Weights of a small transformer language model: 1.58M parameters.
Each number is 500 + 25 x the weight over the matrix's rms, rounded and kept within 0 to 999. Layers, rows and columns count from 0. Numbers have three digits each.

# layer 4 MLP down (transposed), 256x96, rms 0.295, rows 252-255, columns 0-95
478488474552502516522501495482461522504486514507547473536494530487522525485470511537515471450457477452475517467466504534507518510495493468546522519494490517507495506483524484514519471524505509528506526509492476488542479482534507517487507490489527500529546537538462505512506498438512500510
495464478515504474473492481524507522493488518475478501538522506480497523494499504503501506530504515464487509519461521500526507477485540473485513500529503477493490473515496500514503492483495473503508510549499515496502482523466551521502471469487501443478489498488509515503469453480503491492
499482502515491487459434511511486515509511475509522477532483496499525526519508451501469472483502473538530508494538510511510530505470527501499542526509503512504524501500513457536504490488525455563535558501495517498493507539471509506470524497481486513495502515495524480490502532499458505506
479487480485474491505499488477504508505464470441542524452507503508469497477458470458521530486453497499474505500519500502565486491485515484502511471484470474497489510447502469473523479509490475501517492520490488501492484510468479468495494453519499489517508473505505468489501503487531497494
# layer 4 MLP gate, 256x96, rms 0.297, rows 253-255, columns 0-95
513513460450493485569492492479474533471503484503510502473466521512564528507498531495510480528533515497479488464542526455507494506515489542495512521508547531506497477491521523493522501517434504486510468489517485539532510508514502527509505500501510557543506496513528483486491523452531506489
515495492507505528455512493511453455489521532487482500488471535463453479531497551558502501538522496498493492510458523501553526485510486483480509525481535484498528467521514463494534488454492563457497505498533496534531534496517498526488486541504492496507515511541520490514475515489443467488
480502492504462458492496487513500494531521481515492496525543534498470479506512523508491514504500475505480510486505479480508475523514510514512510483516536540461527461506511499533525541481516527541518501481470466498525525508498507529526499503460465460459533504515534512522491529472510514502
# layer 4 MLP up, 256x96, rms 0.324, rows 253-255, columns 0-95
546510501507496484494542492500495497512505509481492532499487481492503489532488486519468488491461522505490510517549474502453507502498481539485468558484515527485517509513490475491500483490466478502517533468499504489579496517473462536525500502518508523506512519512488505474528531505521531488
470487504489519476500514495531482482515448456500514493509479513500474521470509506523515545480492496452490454512506500496499500509468527519488523444514504477518477489483504495495489512520502497522497499515485488529546521455530515467512502492484497492546513485505494477526477466478493504454
493487520505496543494526461494494497514511502523500517474530481480540457490538500500497548498484516499484527516494519497492510533462511466516511508513479509493516520533481538464480490505500484516503529499537492497520490495508500514502487544528488528512503482526510499452509466512502500497